Weights of a small transformer language model.
Size: 9 layers, width 192, 2 heads of 96, MLP 768 squared ReLU, vocabulary 512, 4.2M parameters.
Architecture: RMSNorm before each block, rotary positions, no biases in attention or MLP, embeddings untied during training, normalized queries and keys, local attention windows, attention sinks, short convolutions, norms scaled by depth, capped logits.
Training: a variant of Muon for these matrices, 97M tokens, 6414 steps.
Each number is 128 + 32 x the weight over its row's rms, rounded and kept within 0 to 255. Layers, rows and columns count from 0. Numbers have three digits each. The size before them is the row's rms in percent of the matrix's.

# layer 2 MLP up, 768x192, rms 0.229, rows 675-724, columns 0-63
101:137156137148121119155146124123153115115110118129142141118143105140159159139141149163164144161076123189128151099071081157116134169070137168104087132174073068091107102132127187135174167113120124
096:109138104074153134129128170116098187140124147145158177104124172144130159148154168131129166177114155202096128099187163116088104134118095166101145132110130105131061157166170102118108146094107129
101:077122069156131130100099170170135077192123111128189113143125115117133088113109141149119167142120117079172158133138100133123108155094123151198077139159144132165205200143193113103042070112084136
093:055067079044144127112187142110137088165120147111135142081154102183165175076092126108150049071115161155147168116172137151109155159184126146159169170123119124120120184140154132111112155110133144
108:121180161093063100118181113113118096064148119134125148111155182084174119103157132083116128157149146109166170172075126108088122116111118097125119123115126151103102152131089157102124148063126191
099:122141195168131143080105089118134123121109178135104080095126143149098090137099096138146107146136146088122173149155166124120146113135065137100133111148165100148135124110134077045101077104170052
105:120094116148121099136126118109114116141138148132155106090151046159190133104096139135161123113109133183165157106121087148094125116190120130143061154181140090132184227080127080153116142158146142
097:104127113139135166136100153148089077139135086098189123089111080088107156135151132052120087091139148140105133107106037138154127164083188127082115169182108152106121158106158184157132142177128112
107:143078153135159117208135097104113169115140095090133097078114124128214153107152120077170104171164147162137103130153148112089132146164155086150124104177157140072148139169130086133099153174169136
100:144166098146149138160158099110150151095115171123188155136112111136126136186107137163188181152112170122074114140126121116119117075114114128205143171104111208147149109143176155078092130146107108
102:135149131100165154142076123125138045122119166092118146129091178115150141136084119095190135101140143185128187127084125219128096161120158102120071097140225123158136130097158129106085120128115132
095:136105177178183103048109112110073148107159149147103153088082124135141174094107119168217142141116135169151179142092163089118133109116100162114082094172134180117145166129132117090083113152126110
113:156164087101165116127092147088118079144062123162153130160081153128078147113107191138111166157163131143092103110138156143120135119078123155112131101120162100195094145101139154119099166113112112
107:129092159085150150070118177193086097140057127109095136102184152201192122183173109139093118175139157099127136127077102129144124109159136177172114074104157144162174145142148128201123135137118113
103:115178146118156171111148101094137143105100110190152156084123134119087157110126119102140139158086165120131107126180075133149134184147138091079145135208136130113123155095159158163141137116168165
107:184151193105161129055107150094102098088142122126072123138125070112142079125159148147142161184184138130150122143155158190163112230086156084121115114095132162137163146118185187065123116079143127
102:140093099169200142150104103134119140105105129134067026114160162152105108121161069170123145176115171118078092149177144076067159120172087127102091099117133087116092124105077106147135076106183166
089:113116182052112118087091099125151103127093179112154161161110177136126115111117147142128207103038117065086116123138143146170212180154114128136173137135150177151159153094139104062088183110077097
100:153155092115138143086146086142151126165091111145161092061147095088091167124093116100144171150130148064123126077106131122140090134071158142160105101150140161068166098091157173125112140141091077
101:125166113120140207103155165111094097147077128194159159137108140107175159167111096082087135125136148104124119134119145098108075179159142153132186116089117123116161103078114108114147127103137160
110:094167052150174079129138092156125125027084178117092170132101134125151175158074127196181110110102188150112163130207088118153128089143104115164104104161139102162221160150140111133087108144127166
099:149098135128163090169160087095138177115127123083164121132124152113139131126088151111126099077098179049128110086193166109053116110163140141117113112117128178103073118151158107060101133099085165
100:120169156092068082102151107155121112184129122106145110134176157120139127106104123100164175067162160110138142073135066074155110145082131121133145164120135117158165110159110130099100196146123171
109:143151160085101151103124162168191079077162155098167110052147155150159153135134108099081155115134157145129152145084135137147089119075139111128100178095052162131076099107188121061210118120161090
092:116155077125087165154185143129086120146055191108166139180126134139055087129114118095160135129115128171074124145171088170140164104159058106158070181085140060102126161145106143117091129097136104
098:146117138163175158179144161187162121168118138181121155139040150063166204133127084178111143099121168145129119171094188170108086110049153120165115133146180104130118124096140175143185127132064100
104:150119121109081137122214071174162056107122162165170137112164161132102129182086124130120112139149133118139122099162138129101121147118098123089067133123096136153169095067114137125102034084188150
098:132125142135185133093147124182107113103126174145128171116134138115201170111129092148121119097115120137143166152107174089155125166096148149091073138173164140155107155194091114081145093146080143
099:131091144116160095108059163163124116162115122141099138212115102124093065109090096118148156091127130125138147079065115100118141145137093174143201180133156107045115075096156162111113138051142109
093:133154096124106133147106104093130148098136142076130114159187114151135122146128126069155169137129114123170134152191201119154099133180117164141142142168122134135134099134154130078105142104085143
102:070134135107136110114119058176102111164084193118134160126133118177102074124150095106154131076091134172172112115126079128128065116142147183135086140179108087132114108112145167109095119158101125
113:157145077163149108149080097113185118086140144098132100136140088081099132084182124152198183101106178130079120150151129074131134140111178116086092159128076074152147168153172086065161123133169108
099:126094128146139093126141081104132114073094139099149108091157169102164073069113107051098095098132121125137078147145081126096073114128077125153070067081078142135085207081135190142096125139138133
096:168157092153136134090145155161137147068118164076143088135186126133099159068174071060195164187118085089111200128125128084187086085141139127100150118076129122091130086145107099116114147120110122
107:193186110138143155079129151109190130100134107156179160172136084137164160138102131084154123119116148111098125127164118134097111132060089130131092085109147118079038109096123123089134165110112049
096:153109236156136179097127100150133122138088134085117134155132117182135148113109102065110145134071121153124056089157125130114131159124097090102073133140141103099136143113111136155097135115175113
104:135153044104107168091143154085121146148098135121127056129136152140087156151087148145158107125154181123112134145064087152116181208145109110133113152087135059076102121102136172148098197167158131
102:131174144136113103142154094129125145093124202171186124115178130132182154144106115138148130167127164130089147095144101127113090117198063138104105184096111187106103109124184088153116157151120166
101:106092112099102120136159104146173148162125125070127109120106184181128112103168104129087139107093128136110196134100132173108115144162163134071156170175047151077101107161171147114124132100123151
107:093079151129136159151136160130127120125113140132155113147105099105101152097147116122127100098105130158147131114096153083086120186154094116147114099148124061106108103144178117128136000075167127
101:123134054079140139118096098141100148195116142142122080144143126123173182119176142025104180117130125127166121140154117133094160125079089115169050175105166146131093155100095097105102183207138114
100:114122145083152141149151166184137135086117141090170065123133162121175118063163121135114116165148143174183146121141111132144094182115060178112137136106119129098148184130162098132167216129063124
100:074096127180151105138136128072100118191157206130131141120147095144152188125123108149160089199172153099131146156152111080122137132152121146089079149147141142181131198105101209155080129068101091
098:122117109071161164176157105132152140064160125053131099109125128123164118109157145135143098100090131117111094115136079080113085119106122135113203142138086151137189086098152190165103125126147092
104:139117160099185186121159155200126117162172109115125152171092097111177078093100098122100133051133145112162092085119076120170146163144088139127131149113128097146149111139145127138048076120115096
097:120081158093102131110058108174111096112151074129094182189124132111137099129158083111117108125170135082147137130159135098166133080129025106095060164111132129135134113190161173102156137120115126
107:102102114136169195111144127169155102191171086096157198097125150174145151104106158162117125141119121093140116126134137105117075183133148144201088181182144121124134143118196083159102148133110142
118:138093110096194067115175092152112137152136176114163102155163124159097151072144138143190160194224179132110203068147180130080108179171099144127155160124117080113119129112131138184111109120125089
101:124156127174145173142134109107140165125123114147139133150099131178150161145138071107146166094124156184106148122132204119112175147127089189182228157076159134163133101137182121147111174108133160
090:131086134160174143129140149208128154079132069094153125134175117184116165149154222101128111112092132159101075087097141114138161167159124157113116085163113140133107131187142166033139082102173126
# layer 2 MLP down (transposed), 768x192, rms 0.111, rows 675-724, columns 0-63
087:206141118138135145114166174129121109098137156109111154101129040087139106123157109104123171126111112146172148186132157126136095127105129167133177146074077143184198085111159139143131191127138095
094:172203097131130139066099110150123171133182125118180115068203116143123124099124138089166108104114110065125157100161124100209123110120090156146102116151179155137136143098102173079156115175093114
114:131100067110169072161208138108127096084167135147129150129086125115128109189192138097093176179162120124151126118123084182147146161128170152190141126118046060168185157177132139095075073194114109
094:121078100110120140086130179117139127148143136165110085110136143201140159166191131081111143165122157175082113108154102100126135200133131161102141149081165132105108134128121050096096067067192166
101:184120130085131134153189120182180124180148101131126086113120173152150121110118111125126095146086180218095143142148104130108107170158107120185211127098146156148150139130131120151145156102140110
092:147141114158113125135089161063153190141109200177110181090133118096106063113123149120120118101108097120082099100139129117128138106141143139155100135160154131135150123100109099073109119110134133
100:112092127156137130099123150179112116124115126170125103057129116140098105100117101083088128135123188118137072160193129193091136090092173091123157150139124098152149118116106134123100110075094149
110:161080090130102143111091166214192059112135147162084187111094128138205106140178117089172157099173063147143120153140154127061160130114155074174093095159143159192086164146150151189115155152148114
105:131141108103066131117083106133109081100134197115138181074153128115174139115124090054147111131067103051149115103114130039117202120165162126108159103205129112146126165105137111129143114103123154
100:169076131146148130148100097159156126150101166104165119128114172082117080099139115149142161082097130139105126180105092051155148104167111129085105185147134104125140120141039076187144178108110170
084:162108196147112135146107153147075094171100107129113169150173152132122081172105166137081069135108096187105109100115125171140181120072122172111048104121175094120106099100102136142109087069171201
097:147117134161102121099100123060053146145105156141104081139133179199110156072148118124124144132077106079102175163095157131137097101152136128128077119119142114166138137153143179092082115159084094
083:130096111133081079189095041132171086132109129163131103119191127125047035153123141100069149152153143181074133129138192163096153069171181137103157151185111075130120180128143143154147152170127081
082:128124051085151192118130111165091122114132135129126123175182107098106169127069130164112107172176142153131071113134145125149122113149167146167117132115175117158153127146147141119135170139150109
107:099094128157142073129172155159137097173125125137126093112153130150162137115094134115143151175134141096139132109194139118125204151147094136114084082117102157141080129104158111114085112057067129
086:125185183165120111105096152141084123131135150152157086092132138107107177117153114172188095119147166185114151100135105129133140124060129133079120156179120111156170107128100142156103129177172081
080:156111167124173106127134104177092093094168172126135077072168076148094117130131085157121119102150154102156134186177126102137117073116090106120117117134124159116152145154152121160111117144186066
097:092082118090126104123140189191170192130169173160163179081141166072097167186114172161145089109108159152174136139128049080154197174089193119155108142131102178155170119134110150075133121086066101
087:146075157126122123056131115108184112128147061149088119139158162164145140204184171150152155160161124143093184099142124185119126132145131108126130124156133145148140150193126118108086112137115174
086:124118122136114140173143109150152119149153098091135148106141168196145144148148172155140105108153153135176161110160155122091142152162128124078139096113109105107107087119135160166116180118125142
091:114137164199109124150110137108139115093162113138092183151124144152124112152172166127129166156157098134127129155138144058126100112156167133100155183125081107129132097050138106127190077095141070
079:176137111091161131146139162127107069170165110106127114072066102147135121136126112148103132072097144110198110149108094143137160130062089162184157110094187121098127125135101174100102128133140047
116:128125189145086142092135130131151135149085084129162117164117126132120172128112170179106152126103123120155192116182113093140157168141074191093158135119148161158121104104134052088119169154185120
100:119129175123134136120147088125122105092167104127145154108126111092151133166106090072162120036120149112106139055098078185132151143120140132069169082132183172086097130143118150126186131161161120
086:104146092200063126164136138125125144113088170120117140193103106072146154117093181119177142088107142143112198143121157118165063114137068125149122105144126110152076128155105136158028128134178145
085:153146126147159168131115189179167106138163059108167121113142168163166140109148073139119131116163061117197110076128124111109091068075143138140126161112153185095136079170085116121131150114194142
096:118152109132126116120177191125147132105175171125108146094157131126152089126166132123140145151089132109101098098127109146144165107079148164106133175101079081090076095156147148143114131093138122
105:077110094100138131065145133187113178149106105159157156106125116168128167145142147102150144157143080104156109191132082119111113121103153135147160106142145122111123149120143144153148116168158074
089:157126162145153131151132076155089145170087168127160147099151090161148142072135125114175132162162098150093163156083112171125147123095113213169149104094138066171180104113135101109159113116096071
100:121134176145141127105043185132130158097212145127146081099157132105145099143081119103149125102120105163153114137144152156128085145128102091113132121151162145087114125106083119189176097159097126
092:129167128147114138143107158103147116237093157140096133126118138090137105142185173109090121161080199119174131085190185142157094138124153081171139110126191192109103119201110114139130112142142127
091:069163113121199123157111135075165074103087134106135109134049100158168185111100123132114114076135176096090112096165154112109158145195126138166147132169157092158124146152154137098202128102107100
111:104076127110124169190066142134159138151155149182128112120182115114105169132161153112162206125117118141122133162105053094157057090110095110095073090146120128112107098086099139104074094130125155
086:213123122109185127103145114061059080116144117092109106140194147111152131143073157115082086104099127195104135138093100153076109115121152098127150120145142126107130170082143114190094095194146140
095:133175135112195139069160150148132095168122119132135121092082087100091184153152088138134166172096113104160177105115146155100122148143132174122030129124095152106081138119091112123159131109129179
101:086157129124134118114142120132205077090107207065143140141089074153125091124143152120094137134169111086091114130138100170149166091101121085150107099188115088039184140166118098061123140177121154
103:138132188127132163171114173116078104090099093140128138209149113131114162114167147103124100110140069176155109129118064137065181154199146101144061108101189166101083113154136117117097095118147111
077:152118207149195148097105122122089081081036072167103171143158167221137122133177082122096139103158137107166161182106122126097107129184140115116073167134121197111195105122139151141095137068147109
094:128088119155144163076117114136086120102126128144144142126141086119115126106164124075205110129101134103130111120138142119095137133113116099169110055143122206129077106126057129161123088124104121
095:121111143131087068092097118121173109121042099138080140159187111168095120083154108101130088156158089126136148184147121153172147149124147153171125084109135145145192149094109135121120107133092144
093:138156154147120143125023172118142132151095140096095079126141108170124113071109134152195132156082148096110105120129095127127151169135122158148132116113168164179068121124092123086133147116108127
093:119146126105173110132172122131122163100122093153152082071130161101119152106121100142119117063118183139151163105127136140137117134149144138117053120120142080126129145100140134107137139163242165
097:058125074164148117073136143134129096163153105166205162162158138161164170107096112163108124087168160134116124050106119100147170166147121067116112150065117159114124135147124077094118080149100148
099:116155162121178176105132141106156082122164060131119122104151149135104096169182135150125118122129094168141071060176137085032146078138080128085131172114186183187104094140137186167106124162111110
101:102122179158143192118155146134141143165126108109148100086085175067182080163143156120110145077104113132174132044114097093162162154091072139148145109149074127186160120110125092160120091127134121
116:171149128138153087169085106153174143127172124111174166123112121079200148134100154101142120097133221136110118139141107104131184086120149196080142197087110105157148085167136092176131140132108119
106:089121136178149123122130081116106135111201101116165171161126109113100124185122150054125090142120106131096138114208120132109125115107178102157127106124110099165209147146137105127129088161124169
094:135103199149199091068121114124173118190091109107123154146171101118138112116064154135134067142117111136113180158050141157056142173144144086116136150121130155109146114105109086186162129147184129
088:155130163200109110169090109120079111094124163145151099087117126092122204142155089133071125157106136139104178122083095053160175141142089122181121172177105132097145148136149155095155145172177142
107:109107155152145161144054162157131145131113112071166118101171108169088102173148145107117098133156105102144121118120181097091187126098124141207089102080074130233116099114092142088169088170132114